python train.py --hidden_size=384 --num_key_value_heads=4 --vocab_size=8192 --norm_place="pre" --rope_fraction=0.5 --qk_norm=true --attn_scale=0.151 --init_std_qkv=0.0238 --init_std_o=0.0 --warmup_steps=435 --decay_fraction=0.791 --batch_tokens=[16384, 32768, 49152]
Each number is 128 + 32 x the weight over the matrix's rms, rounded and kept within 0 to 255. Layers, rows and columns count from 0. Numbers have three digits each.

# up: layer 15 MLP up, 1536x384, rms 0.0777, rows 283-335, columns 128-255
# down: layer 15 MLP down (transposed), 1536x384, rms 0.0719, rows 283-334, columns 128-255
up283:128140170110073118173068137119171121152140140102126112103125133176109125163104170102065196100085150173124153095117148108085165145139146152133076118084159225122115171141124105121110113103165129137159137166158170139116146141205115084121090155132130099145103227114059149124172125132133150152198137112086100231068071114088109112088157109135100106100151079124139123152136070147127088129161
down283:123128146143091143125190110125111118160086140082123114133134074166134106177124102140179175134104102180154174062093098088136162155096145128096100065106129150080130189130094170126135077125123143137124093143108124102191093110142109147130115074152115133091132140104155179113187079127125142161112129122118145162137138136080166132103160090149130123096126078152120142139143183150163165151126
up284:076150116111157113087122171149146141117120120162090105111165149123127148139100143135162115159178149046150170131127121115150120116106109133169134148131156095137079137127162145084127149162133125142131182149082192112166118082180117140133066181171134130188130141122124138083150196159118123135142140092140110155115164148144148139153137121181117124106140165147142113181199179181128155063136
down284:133096161096142156121125077067152111151193112135103138112123119117082111116103126158159104142124118164159129138131100105147115161124088086106107146029158149151118088128084120117141159138126172119136119099117074127175159123155074160056151124168127140147152083195135143094136136098133122107079174108135128132103134119178155131139135146114107086095158095129171112083081104112104178104103
up285:139148128140162105118115181185113156136127123142112104104093113164120114200110152143058092120173155108135111103135103139142143115099135164160159163147106124181152128093135159107079125123133110107197166130171150126156176149141098116096142152183095122132036111099116141102129183149130167140152096129136116095133152135092129128123116156143107182164117105072111076161166136143121117127089
down285:080110123067084120119113099070130142147138130111167131164178116165125109087150062156096126155140105130090154148155108138077104143105121118148085100109196113147123143108150166188090181153150143108111127110101160088151175114128120137151136105170170090134138090140128161135162130084150076056098186133079139140124114142154071133089119088120171078102176124114080158090090114170013098106129
up286:088166114074098091148109192167105125084057070043119153122132078171113151140150138053148180126072137139119093078138100063126139150137134157131116175142164185096117128125148104084193143108079154150103128126131181114199168103170117103253066159187089074093210074123101061080085141120111113116168144057086123174138112154091095082082127113139136068114125095126150054140164117187143092155121
down286:170166097114107081101061131081108103110102136176118099125066168143197124184090141141134179194162125126144114062099137133119100174243163136129152150126190128079143119129142140149173170076024155135176141151131151160127171100156125133122126129110135131089094093088200112136122096123101120098229142109086170111085127194117184157078143121117126122145115171153105134174134107023117114139116
up287:135161092088119128103082101106167080165159130133154103132148127128095188119161131120175147119138151182157106139094199111072110159135161115165111158109131113123117113095142151073103137151115136158109128155067134098138158111113188192132182181105099111135093204075103072119147108104140130154178149134125118116105025129132109130128134130159158135209123126137134097135157111202132138097133
down287:120105119139078140171157171138089127118099067109133181149100104120142114112084072146118124126114087055092158105145127103116127119111095149122116108185146103107107147131136135160140109115093137140158214135161148140091129144176092102146097103095120148131106116200142159122124147114104155119082124122095125104153172084133098118097102139138116123118193129124156142134079142089151100134125
up288:068104152068123143134087116122112141091098195144131165166109141190104155120167106128130113138139096071093144157127119112169148106072108159092132130130113094110155117131162157142108148114125119108107132149115194093155098132149121132135089130147121117181058117095147188138174102181095078108148146148095066137145105129146138144089124081156118159186170130133115035182137125145113162079133
down288:081143200141214145161088137098168121140173112169172188130164186129151147067133148071118092109101101083157129172105072119172161104140159137109121111112132091153175121133102101178098135134148165110110074111145132198131143140122147131095146092092105156128145149084135097162181135112100185075085109121095159140136117178120154166175116116107131155101154139126116124100083172115075118092096
up289:135116167106163179124177137102133118136113179128100173110134122119143126099114117133158154113101124137152153176131095088092108101098086091132145105131112122128165123126193130143193131146161080118118145145203091149124140171114184119124125105076159149131120109171159069172114157125126139138153123117149107162170167126143104080105082143121162124116088145198120104107125130174081101125188
down289:170152124116090124166091130107120103113122177110144098084107156118145170104073115070115092122104160112125110122122091161124164043090079147112190136112091143124174144151132100165171143152166139083124082137098157118132117147145180070107122091131154064130091153088127150113048088140054113087111140104099116109142170175152185129181146075080104091132123134089131107129085144131161110131142
up290:126120128083133108164113132101144185151090122164112108168134151157117162114085094147120110099120118150156078150166110146092136158102128078120120164115170160146164077108180118107045095145194140125067127137107172076085073139156106179130132188146130113117100192120125119137125135140091094123111158098178135156147135176123133138105123125126122139129110096053163096121141139090098146128139
down290:192147152129187094108089117137128151105102077155148116188112110182149146186111103127132154146164112205136117144140156149122083102128109168164140137143082093132117106137160070087096095120108158082141130108112143137127076116063068153119085168171107084139091105132181099136102122109132136177100112138152143115135128079122115122147172146090201110182114074097160093148126061177153063161107
up291:101105039109167092099123214119105139172182091111092115110105135123175147190111120104119092118154176125163160146176104113099150138134140056159189138073222163143187154130083152159076087103124149113090130123143107105113132143061090133167072131164133087118069081117064070117097111137119089151101175158105129130075115159163167166107090136143103168154170085080095165146155111096132057127151
down291:127087085107136134138129143175103128190111113132112068125133122099120171126064085174173124111156162151097100055142073091116153134147111134098194082112145148154176142162110133133132110191051124094145134140117098151126090154071079217143155088191131095089128087156118102180074104119093123143111111141122095082179168159111164129085172113128103111126131146119093187114072142127111116114135
up292:116133133116129150131128146130127130136126136128127132133130129122129131157121140122125135123149123139132125128130128144130127122128120120134128141138126133107097130111136130134131134125141129142134131124147145111144138130128129137131120119151126138131126142134127108119132147128147117123134121109120124143123127142127130117129130129129127130137126118126128125117114107132121110098124
down292:114132127124121125129124129126129115126135132134135126139127135129132132126132121144123126125127134122132128120117131136129124118123130120129131135130123119130115129127131124126123125128128127129124128127133129139125127128134116134137127128142123124139122133138128135116118124127126133139142120118130127122114134123118132127129133121140135125134124129127130120133126134123128125124114
up293:154127098081050152083108084141131108108150124090145191142161215115165107107140112099113179138159124123111138147088075143127094174118127107174154220169116078089150159094111141147093120118107155129090085188136242094156134190128117151173120191128151065183144100164155115050175186130118119142130186114101155133116173151138145135121161156081140120156108146184117104151117154192082090123071
down293:195165139177154171035075120119115197116107123138181044082140159178135108081079153139142056181113204090048168132131102102094149164182108112146135131099168086092185189053128116218100092121090144109111131105110186101155188168154156129104113142121114103102144112115143139157157154064114175166119170130137093173126176172128132165111153163111163097107112111126090136150173111145085130101078
up294:111143092141082147106152151117115182145149142072171117105098114183163120114157105145122150074187153138180096162124120105131181204111115152123139130104159137099140142067149155138146157052176091094150130124130103158179114108114120085141072144149120166127120076146160126111120145088168175116188178127086042106188078132161075065106120127109101176113158177144101135176111117130098092027145
down294:170095148145165128108159090136131199133164170106152145070164149110106124138129085092098089097113151082194119143132116129129192204081061117170115136125184128080140092096171101105201165084068158126142111116088151110206187134082080129072132102158143072110141079127103063082214106139145157103135176089132105164123107124203105108149079160125206161115092138154111123174139151105045134087198
up295:108153145190119137113151143111140111149105215080094122110129096166092164179129120062101156155132093099137154125128119118087091141201093129129116132100134129142074193143112168087174121132128142116147124131126128139171161135142113139162134143144095142128120063120129149064137120166117137158148111110125155162167074158105081169082053106120118139159167040088104081144189160112095113150193
down295:114146141088156082083103101187180164108149064128122113113164168126159216190160127142097143038119157081130113115111154149123145127125137100194052186115105128093133153102131132082139101146066046151111092178099088120141090146102115114156144124118146088101127111141090158117145092120148161117129120197144055110130143155124055114143109150143085139164134165178174148114166111156115146133147
up296:125132103048087134134169104160102118178167105041089167112116186123087169132119168086141126155097109157119109119116132106150137175103153101156126171082134126116129136127130063137132132147160111133170156159114166141162144107122161109163100188168136155147130188100087113168119142125181118141116127093169143121141049155066182056099113096146102058165068155072158105149098150197097121075129
down296:126184187123125157123119107133124094096115146114095126109088100105176118140171145133150120065129143143174198123066046104108078109136160074126106169152124161062168126154086185073126200096087166118144171195132140122115173175139130100124134161101151095137136085159191172192096113103106137148130135147108125154152135144086127131125151070124081138086107148095081196114162164108105138129103
up297:099107150106132144107116172140109148109138138103148153067122081110143105155122160086079174199116068054088137124098122110103140199096162178112146112107096113144145157039124118159081120130139115083131134083200081096175130109073117095111103094187103109189111168159146152080108153112187136124150114175123101138106094139122134127102100104041174153143121194119111040145155143122125048053155
down297:140151172133098124153125131057079114158116141116146133139110155109126120144127202135153121130134140129143114146145118084177131132129131104092075071162128172105097142132103158111147116099109102179176159123097120125157153097165117178087157091116109186128117089156102132107175153132133126123110181183090049179129158172134139112179169169146133086154127151124142092123066063051086121168169
up298:149134104080077148126116136160135150126152112105142119144144122122073118161140170123130162109101071111120137158111134140093123143150144121140108110129128140096085162097130185122111113107104093114063177084109115061084117118133178144095134143130158097171110101172086085152071174084155129157161164116101109121125201137163070125145089142116161111134141138087181153110101072137183181163123
down298:122160142168141146135177135159118144149134093181179169140156093098133088119142109186127148161186122111079137153083103142136080131202107131133162130044151159128143061109147120138132090193138082128154119097105159086115123060116144159126078179109102129133157133089129189071129099130155121125129121168130135118094153100120101140091156115109112142106061065134148122138100108074173129127124
up299:100153164131053133145092137090124127126174117139167144136113097131095125149136126066113179145111153081129107125108141153120079134167094114122174177147096172179120104143152168140134122120114137135190144123091151097069117154138117119153137128090111124158162123169148119117131127162121148142107141139092127130176184109099140104097126123063091144152140113157110134177137162150079169095095
down299:135127154099146157078096146106113089065151086086125150197166098162172158134143155128105187105076100109123102103145119113116128123096161107143086105148117157136147103135159166097175208152112143085163199129158047201087108127139120134116145156145096104148090130116156097127189080114136120159087123064128136128112157104128111128124117135098138117117122153096137196179120142100096147131121
up300:111071153169097095076095073167113139108143145125078099068113040107047124147143155043067189164140132158120204115124119110108112113159104113113073167128157103155086142087169097122067137090213136106090172121134161138057148171108090146144150167122053107122107104129135103096126128114106138070171138107093162166150089124150135169123121142030138151137129132111067088113071108189123090121207
down300:139130112167181065109048116134137130132102125197143136102057126126115100184091082128161041113150170135107093161170126073165136131057074167130105120172135108177070102158113160061105141169087141179176153117123117120063064123166123104198140116124148069190129184089162081098153092141106180167117120122106167116139154184110100136188138144138114151170110145103119136136178129137194113178088
up301:094146192102107097140168108102170109121123109105131197154131127114105126101125180072154110155132169090127131124151167154164138111123134096217132117135168153146079123115105110173146161118112114186072130200153210127171160192079087129196164112154162118117126117190094041148196143106108083139139098144138126126166135120094032189169088120124156112149126143124098129146169117153154124120126
down301:141121136095113078130188151118090094087174081177151107141138122117129130136115174078179106167032116134134108102144085136159114130140174095149129142131191157188103129175144136101141144159151209147090107152198121154123130092166133144134169034118130125139147145117137138161124119137111133123115124196140114174100210142145102107117110066151147097155131172095108193113145074103152126130107
up302:072128115137149110115134139112112110117163111061111094173190234110146113155106113031080100128138085145147094103124130149198145144079152114143117111161113156106114177055148084158125115175141137099135118082162141107076112119072137120134125127188097161164128115151088172130126105104118125181200131082142110103110146172082136139058127075108131095182118071147147075208167214140143122039160
down302:120176142165170141092106121116067115137154163173089085160137181148101171133145140096183190154097188171136094034156089102133164132106171142090133114129151140076157172125143208160096067105098110115130134168103121141120110123094086171161154101096091060087145104168101111122158104095143129149100147102122169175061144123124121149149123168168138106135154124187127085142140078067118166077087
up303:098136065148131146102140158078137158135168152107149138105123136161144113129123095138071129111126141159119168102085128175121149068131130131135106167133102107151122140069096142081074133128186110138101095186115156116096114099115134110145138103140099199144133154121116105063150088102131159104093097166141065126137120159119113175106130087122106128126129080168090020146118170106132150077161
down303:104148118166142080173042123132159091135116158143074073082084137122143145074156077116176132167103139098134141104118123082128115078153126087163145115107086088150148092120109130169166160125105146185155071170128119157093126155120120092127059171113041141144089129156131142090160140090088141115153082150151102077118132135096124142176145158139091085097082136134209143147079091078069116168074
up304:066141142109124108052175159143167106086145152127146223111111129104113112101136128152134091079102107096158118146111107190094163175184120091037116069184165122126036152115168178132134103045157121097093132125126077068135119071121109155133158114176179150128140152218116115133135135092136107094088157129112124163117122158136127121147104051120127155140132159207082102103156115149087142132182
down304:166160091106177105093123163152156083107185109118172136121116118121165095079226156177131132109119135186131136097036116119159152130053154092154055182088118117128128126076171137103155092171109189167142106148072130160153193140153149215157128139130152116164084127083097144153108154092112124137111135134153151155119107103078164178165166152071159098146124102173089115086124149117129120165098
up305:112108139133108174078107083122181144184140167154113201103113157169139084098183157142088169140149143048132136100131147105136139152131117089152144160128115095118142121121126109172170107096135148065181100134091140134115091115090118139151150159154065170158152116142144088155165132125196144086113147108188140148133097108161084125076136138105187120162123159116166143151147088188096144116105
down305:159094114099099140068149097148114133121123105131138073154184141125126195138085182118195131162138066140119167117115149118099138086087189103121109152117117136096111156099074095146129150164144114153091144094112164069202200144169125078178120152153155176105055139119183095099090169154162158083142078155133112103131189129111150143162124147054126093153121155110116133149122162164131115141078
up306:121197125147077176151142120086102159091182137143142109161150109087146067085108117128125098188154101145180099109119144131143142143132179127127115108129139156128098118135123155124143148106135132150172189125134200078151052112118101139157068172170151116106059154082082203126163114063132130147137152070134081169132142190111163170146141080058126183116137148200146115213224179178161129114137
down306:155160193205218100172190145161101095064140064135125167121104154064159163122131106081095131121097130136093093128123219129136090138203139106154169070078119138159069152117176106083162115061140071155165101153113091112143114142189099157150058169136183136096095125081101109078081071090090166092158165123120141120092181110152135119081171156141094164154064167178181073085193076129163113115222
up307:107142167157128129111094121190173114173172142159105146091077085078161149122107164142075173164150147145063125163247103131151186119150107080101100139178176125140125136103157174139070100088109086166141120203157101114104093107121151068148107203091153117052112189128182146161216199082152096127147146174153112113153115137141085112093119120081103103087170089150075099154143152185102121107186
down307:190138154176111105211168125046194138150169076111103104106093099059124142154115106124135161199129127124124134157172109131140119173096195121099081144174115099102096117107061130130118092079093093167087111114111142152120159118127088093127172133137104104076120131099111107178103071198094148154101122099123108118124171125166125127066131150135085078120123191160070123158131180119160145200120
up308:088071134113063150117105121166151107151191114126122133105094145083140116076155102132045156120125133136085144182189087172153115099176139111126082139149102158097135084152107195124106099112181089066119145191199127166138149128189200116115194126095099127127155114119155131112142172094108171171092092114089086125138103171116113116156103090110087191096116119117105143124173136141133114063115
down308:131050154136146140099130119123121108153143167167181053098161147104150173098116076173116091102108116134053106145176109210117112129183145110073052128138075124096098150055089146107126145106146132013191123141147079140105133083134187139062133118105109075129097136085128159102105145098064165121133142144091071144093162141128118096111148112130127078136133191091104107103161086150127122125102
up309:153121153106089140145155107124168066093142141165124196109098140134140102111071153072108174117096129075122124108095097155138079090147129107181144141114111160162182117122129143155125126095106137141043091139118152078065143128131174106129142155096123102128175101189094098193165130128142129134143142123129126125166083077121108146120113141098160165119159065120119137121096080096151075142102
down309:092134150167137120109147099133109074131183164149106053082153191110104096111080077153149140115132085111110141111158081120119147065173124166110101060077130150124140139169087110132158170157093099106147111150116101092103115166132097119146186148172129155173091146124110135094077138123150119120093162092156141053189138143104162146145111092111122097172095130153161153185203135085145033151174
up310:151123179131072117128133089127169109121118162133116176092062111137091133105096120123120186115115115161090115158139162124131102144154091137131117166149123127147110111132151074146152126160207082107140071172196207150131104166080123154141129154108119141094075178113144117060135197131137096095113095094106103147139163104110149119065119081109118107118115081165107119113129114138123104129168
down310:127133193110138128120123167122122135133068082118118114118145142132170118118104115162184153166157079208139089131132173085169154132091176166131101122179186130115136123081117185094120113139101121109126143081143069152162111078149154147119105113118117102102106126159113121140098068195167142071081107125132080142137086089162126170116139102083070150091143144151144107130126154101130076108098
up311:154135126106163079108142090142098066141168061146170166147133150190035119142141133118134127159144149160143105107132127130115131128181128156166122079155112153089149194128123099145143084149162104168109168143132178114134155106143079122115141133167094097136078189137111171102162142151116168130128110147125109221162149115135168096093074117145117114100117066140105091079146174122130145083167
down311:101167108117142142192122099107116115114174100108083181150111120134192116131131104122120072165190090147128116072121081108104119091097119155097169056176125140136173135073196122178110098179120115153109160090112085094147158127109157176122096085088109133126161061119081097100123155032138087158110104133110164132164093147142128218104092120139107132255184168163066160071108094090090101060120
up312:049131095129075180117127139136183168133104093152098185166145154146130106104152126099117115173184093162128119139124162113083158156174126118182092128157143125095168118129172044163118102085098084135133223115097182157129159126155105116153102102194135155089138167104094066113084160089123078108121169143138130156172076112138077110117088110125108124105135090074132074161129129148104151176210
down312:130120117131163110088113133138118119082108171124097182124133125106137151075112144104083075132087155173086069190113108111064117115104121060105098141082119108145158113125205158136116115145114152163102097166168166083157138166135140144140120154170093131071111139103144181141110101105197166143057164126199116099135112174118097115122105110174150109077204096134103095135070049092112037102165
up313:135118142180092143087147110125176138108111179161119165101111139145084177154174116163113086100112097190138134198101109162112160165124160147133113199158117155108156156125155113100119145094116099139086062138101104072101173166128097141127126163111174113178121125137121118090138142098148074167114185075079167148110097129117212153138092092027097170166139108090141087131218150141111086108146
down313:190162084080174167151126159183097170165084113163116119142127088111094181103095128170206120113099136126145111131116147137127136163138094160107165103147157094111178112156146127159112105099094133144050152143145170084127148132086142164134140144107163117158153069134148118123175122166190091062156136155111161128117081147098103145135150207084135133191175127126121115132196180118128167140108
up314:099101158143110145112139131140166147129076175115163133150120064190109148138200150182147155128142152135102109121113158132112192101119116066223100110137161128164091110072124094139146055127188111153145129097132124127095136117146157109116080102152145156148072155096142098122118127111102163116141125114143151173089111128104121190080115089138113100130110155158160128140155143123129096097129
down314:164125136124133109144109106135085150100134144099126145159105142194143159138130145165142143113139115126107121064077074117112086093136106094131162174119120109101150109134095152054124150165121132119113160100127111114092038088115145131059114136129074137088118157145132085081105119114132129113157135139129097151078129115221115139124070117150146118154132156194139155160167078140162120151179
up315:089113129149107167154095161125138087083118165122104127128161086140137133102095167083124148130109097071209170113120072159086108149173107077117193082158105092118164162124128130177192118120122157112113136135167116133136154143125142105089152113151161109144089116194170164163111151113205116127142163144101103099135179202084159093141121047119148042108147150116116140169127119105135086089158
down315:227125094047124125136140149161107135071143137107138089201129151100125139151135105140156104114082117125104103118141141109175117100072120228160080143126100156133144149101125184111093151097138118182142095108138131204124098114137109097136128177098135143175098143081138144091105108095157138116133097207152133132089164106101122157122133128116100131178079139113126137167107124173160116239125
up316:124089059173092141101138116185158127147183147118141144176161177166052053149094225075156114157169128073113160134128184127148116124149100139198107114116180211187118136062152089103163180123148117112133124080172159137111099104079162085170040108178128136143141161154159174109239129149122161133214086097102132130149137137057138177097150145129174024120069040126165125137167129167133055114169
down316:114168085124153091145126122118122110088179199133107159144134123057166099120077163144128074153140108112188154145117145148113152131082093058145103134130145143124176149091105158189113138148162083121171103081096089127132064124112108116148090074120170099128188141083109106171137117103166177110114129183151159131140111110068132154124086074164097128071180122127061134176174069127137143140181
up317:162106110161136211127142117197173129154128134153093103176116121126092215107142097127122165093112160135105145109189134152157155103165085160095094116097176153143103130117128095170129126165163105138157115133134085142177142166162073119102125150141164146074119096110156112110106175156176096103139089109105057137057134108098155133085148131139097170153139158196111162070184126133150098124156
down317:130214159135113090138094110075122115129100101127158136127155119053147081141131176158168128123137100134154089164075181073157148121096177105159111121159052120117168099139145134109122084130074123149082142111099159146118118123121133159141138128120123133132144117162120152125125114153145151146136164137172166113168099110098093111169112120125141151104086127065156153165063133131101144124096
up318:126068163038097084067101160161207147141201132108129132147137178137066096133102149138110166134122150115099102106141090115152045162190121134215137105184150123206081125109136077140071115095151133121155110067143158074114180129108154106157154106094138115137143156118160055142079196150190184083144119127178097117064195108124079147071162050131103131104122182107121113174173157181116114151211
down318:155109081108125145149055134092167071125121140110125135157132106144122122124167042112147152188049139133118127125098157123068084063105151155126171095127144117154146112159077147093127140108102150197131152079152044128163172107075196156136146084100087117125158147161108066142137132113159120073127118060169092079061138144134153100148175129135151202090115171081178201043138142106148165141133
up319:128121154064126144130152100122124117130071119087131118180146159082153118107087136080112137164144098124072133135171152132145204178106139113110155105167114183140160124068107134171138150115150057172128139105129111084145170084141112095115078151124152137107092135134110064125125146100116057146159132039150094128132129147125153081072128173147100129179147112102136179182118128131087114148119
down319:123119131160171116134097106120067128126062179157114115142058112128153084152124123138080124071151123115111076096089111106120170104038108114062154091112129146133117066183096190194157157130114113129109092120122171157104130122158094133173113099056118131118096151134116130071097077111178125129190082108122121109180143087155113092115148173123147074154085177126131141117110105146148117131157
up320:131089079080141120124156096155150165183132149146063186170123176118111182106134116164132125134206086122155171131086103075190136178156142112111098158112151188052104174093187123088138126149117101089122149138138183075119135077125139125108100117112183108186152156175105143164078176126141043148062187120150122128176186192152149149144054113036131128165133122096067088145170118091081133112149
down320:147128119097177137122111107091083107062154149132189104095078107141131094188087157107100087066151085143098182166134082096129182141199130140079143148112110148137125100166149124136103142169139128105106136109182101118108112103125110142131125119164131127040088142167095117140215091138054158154139174111105125197082137134143157112142156150145109155155088124135164113184157101159122166108127
up321:099145122135139149160141157168175109197139146055129187163131095203094101150091158154132230106154083110159168149106168145091135129065141118118102120087172172116129164106154125182143097103097141141075127165134131122203137121125151171116139158108127106135135119147072083161144106149128042136188075132119178139076126149073112154080159108103107143130134134066145110096136117177125100158159
down321:119116076099087171197169107137130147146133109146168149132129103135127151097108105135168178123163121162114160137165147170080102079199093133149098075066088088167143091126140104112108178170102171129120139154083094104198112120139106169145098104137130107099136120080133141129178097166181076116158138093161151135138140120114118137125231095131186058068120138126167118121102136151192105120122
up322:102156145133097113088118087123174179106140136111097107143163150193090098146180171105153140153108053130116101189191123197165130119153165123138066175120151078116122148128111063099115179036107123137147151120124132124142101111135059074160126127126131115168112145143137124081152217130115099163204165093075130134154137152124111140114132039129138201176158094126185091131137205126086120084130
down322:131100116094144153162135147119152109037146117106164197133138140130124106104097159171134160130136138099076186159119133116139122158149193118047105150112103123182125181163092097149132088081118128136147133089116151158076119087155177127131149160099146061161110097088096141174121167144095103175099127159081126161131161113129072113144131137119136172153152081117062104078125113123114159108078
up323:101125129123135159079092163064199096102171203069114138097065060149127162095148113080130143165108173161113117144172168144096137132146126125136108150122120153083191135156112080095087146148135145095109137095128148047174104155187097160224130150122124134071137117123020108062100093153132079182168102078117066205185090128133061110141133114158149148179191124115125143096129080160126092143116
down323:154133067119195021127147159101180099101151112138120143112094090153118135106095126077086218185137180179143056065155091122099047105153143104084101142109183087112115106090107158091226125161104077080131112169174141124072068153032149169118142122117176130120150104145176076094093130134104059138105098136196033137084167075068096081101134161111126139111151162085155135165180148174182133133145
up324:133163149107130116158165146137059166076121149097153190089093150101103127179152139145119104138209144129132156116110062158138140121108143122116117168089159117134154139122148153094081148074135114079092154170148137095162194107134090130233138154087091105085148144159114076047195110153190119109133119111081117102143155170118141083107069124017151114182132169142137063108121114132158130104116
down324:155114098113180096186167078116099103134083129117136138075115167105150151066138110154103112103141122178148128067145125179132124123132058119153064182143099111154171094111101130114096206060100103165125146140170170105111140071121078130139130116098153193105080129167160119165145078157160187156099113118134134097147195188146150133128121124074171061151147107168171104112122137136203152145157
up325:108081073151133173138130096104121087110129147101129161187112097119103121196091146111116128158123106161069186122164132136150098145131133099128153095115164102159130157147103115152128088125171109099114121148139106145134114116160091130197084091149161152126104127179170123083166123190112148108091083086148101146147154111132126175133060081077180131106124126111055122164091143131084136105129
down325:128150112130144135135107140090120138154129158143186171101139070126155151073136085163186177134134138123155155112093199086085092123101109116109121125165129125120199133117127078109166135097094141152077128103127144145133094176201098134144149127131116128165117096068123102089083128106119153126163134144147154107160097176121118167101195142107135138173065143161143117061112077127216138132154
up326:109146160130133118133121141144115179112148105129134152126122146132128062143127180119132204145164094119104175108192047159137140138120113144113139112140112115168155124019181109127171122136088121123120149126143076121166104181128145104119110091131149098106084144174158139111101116159120124129176113062109110146124162159046127104127131159117060127114168124099077117134135152172118108098153
down326:137124103118109129126077117132103092175108132065144099145074127125130128154111114150151156110133118128144146165117141070139135112092138076136146125164120109144074124090104186094160129156124155124117149108131165138149151078167136094209092134195112164094167132094096132094139154035176124053128083151161110126125153135094108078101168122108118160100089097147192185124142140079156150107105
up327:145096091096117102137094119119135169172074136155114142100184170176149177133135136157205155110107181218077121112101071130103146081116116136177086143127214160134178128109133123090125113136132077111166119196189143129099107093127117128163067107160115120143065128162075122176139147129108148165115109151060120143089104137093130132143076117088090103107079141122173088130135105154119135150175
down327:132178082146110139165107108154061054099152123145128097128022134113120095148077129121141078158124107080183130154108146173161148094110109134122112146136139186180113106095095139096111137145133114155113144143147130086106120110167145157171163127108137156098116177150102103141184128093145141145163094206158082084096118197101142114143133126142187100198154120148117108138146173128126172163120
up328:058170135080093113152120121121168096140095173088154221127125121144084126153155138144140158126158096096093135127073150128155142154152084093087096115136120114090154149108145087124094078120129102123177115218121100125095202137207098145175125168159123103123107113147145132097151110176132057137124105131125087161125123166098161096139119131131181114136102101092141129113140147145081142083109
down328:150119160100078118149154107129162096135167121132161125141119142120113153177114131098158158068129177129126120096124108148067108107110134164144130036104118121132125200178097124102168112126118148106139241114101150117125132138147109148088143148103118207115126114171167126081143105129093112137110129117099112110127121051156126102126160161195138129152152090172112191154101209135079148115109
up329:140140057119084153085069098141153114137118087151142112126103100135164124137117153145075137159110185143082196102101115142114142101157150109188136127105156164148198114131125118144110144096163120099169112183120155112136159203156125094164129158119109099106189148106096083120155130122155124074167146099131161205141123203160081125135071141091135130130111158137154167138124117158117133085119
down329:136106147086134170166155083099087106147125108129117133153134168114143152131096073102101149076166147117093167187098110104110114183177144171145142122116150144129082139105124178126135166173186131155093059113091105116139087132141137122125171117089125162102099171125133107087120128152056140117119107122137081116162103113112086123141060141126113100169122127117123082165117082090035100204168
up330:136160196161124087115146071111129090164116124138128135145183066119112211123127192130177115146153141117159165098140123161172174140155156155201110131115161155154139162129082156129136122135124141138113092078108070070177124108153145135136107163129137130091113137172161149160167135110110090058189131140114174138094104108107088061127138170141167053179205112152120112167111051126078148091132
down330:149155161118183140142117099076099078077175106139127081086105123147064110060131124117102101108155104172066151123163034095126176129204133063161121114095140110137185169158031147193168150074163104110164131128136058160104155173095079164172070179149149141119092136084142130070149133164069171086152117147078122128074168153123161123114150138121165110148190099129135118146085134175147164133115
up331:161049132112120041121144150185111104141097138105127148148067108130080131113109104102074128141138160165098126138243182056130154187097176136136102176171133070148178171098131118199101095158116053126098124140133075063131118092209133076148098120144119083119099124128143120095170097167144132166223091091103090132073117075102140061126148114130133134141142100063149127130129138119064132119129
down331:098163130132112137092104126089121121139161165096100118163149134120112168104107096149108153093112119149114183054146104165126141080133091095186101131121135179159122078119144191149143115094105144138121130134085120089144174166121128073057123121173119144102122129097142128138136082139100092113183103095125119061127152141166106182113154125138130122159095158124155169169111083092164191156127
up332:078066086185092159134147124101158120127159109079149174159133138151112169080109150088152142105165073161082144114099137114100135136131158146159142109133109114046114137133144142124132144111104092181122116174121146111175101175128167128137144136169176146154137160143130099152137117084076071112132175160074097146127132128153057175107183071170105140164122160152156066126127158140075127101152
down332:150128131152105130160175112097123162154116165106068172131112111039111174144108139129085192126133119098033039127062143118142080146106133093125114142107115091134133150149133133099117162110177127103111131140116110072117108114155087092137115135087168225156164155153127124148136141145106172131075147091127088091124147104147123139166120179137136142154143140137078181163110241170108111190079
up333:131144149081133111121152120126109148148185136111095203088139143147086186179106115101122099126147099128102122125097162106155136159150121149112042133171136102095059195103151153116095107073115081130109100124135150077128119118127156128192125147143175167149160199120094151062124169127174125115121153128113089098170136103101113065094111111135098135196153085168046146175125167137112113111099
down333:157118113119137109113155128155147108123154109130160080155069102139131187192149103166142143110153132124090163142191106092130151055092117158089120133194103135145186131163068106115127114157111118125192072082119115158118099109062146101183113104211184143103162122143089227143107160130057079102115107143115178142144153095062098144092110175090138113028119120095119115163077060100165082131110
up334:108112093142167123135154167151085141117122100167133131155149073231155093122132174111095153141120083102143123143119112136108078143104148101139061154127162110076089157096118128130125113126153127097130104119145092103120130139125133129130137194136077162206115134160167155094129126123115128133139141090135168130116114177133126176077155066152073129143119167130062123141136118081110175140145
down334:136118113153109127143149108073085082138160163088078174089149107088119082079164108102103123160046162080167128160147119080096127105084152139154137140169106167112151103091094091114184127135141102076134133105091118100097126120205102114091149116159107091150175179144118192101094130126114114094146163153124098123139137157133081188168147207102154116148103139109134153173162105140099151122159
up335:102106062143147129141126102067207153108191086155080167135137173201181121084163112096121085103221051158102093151177124151158101176145081122150096177167129132130063143141149047017181104150102073136116216146121155166082160066196114149159094095184095168107149133058064124147163065153121123137142112111056069134163117070087096139126179136157114145160088168084141094155149132117098017112090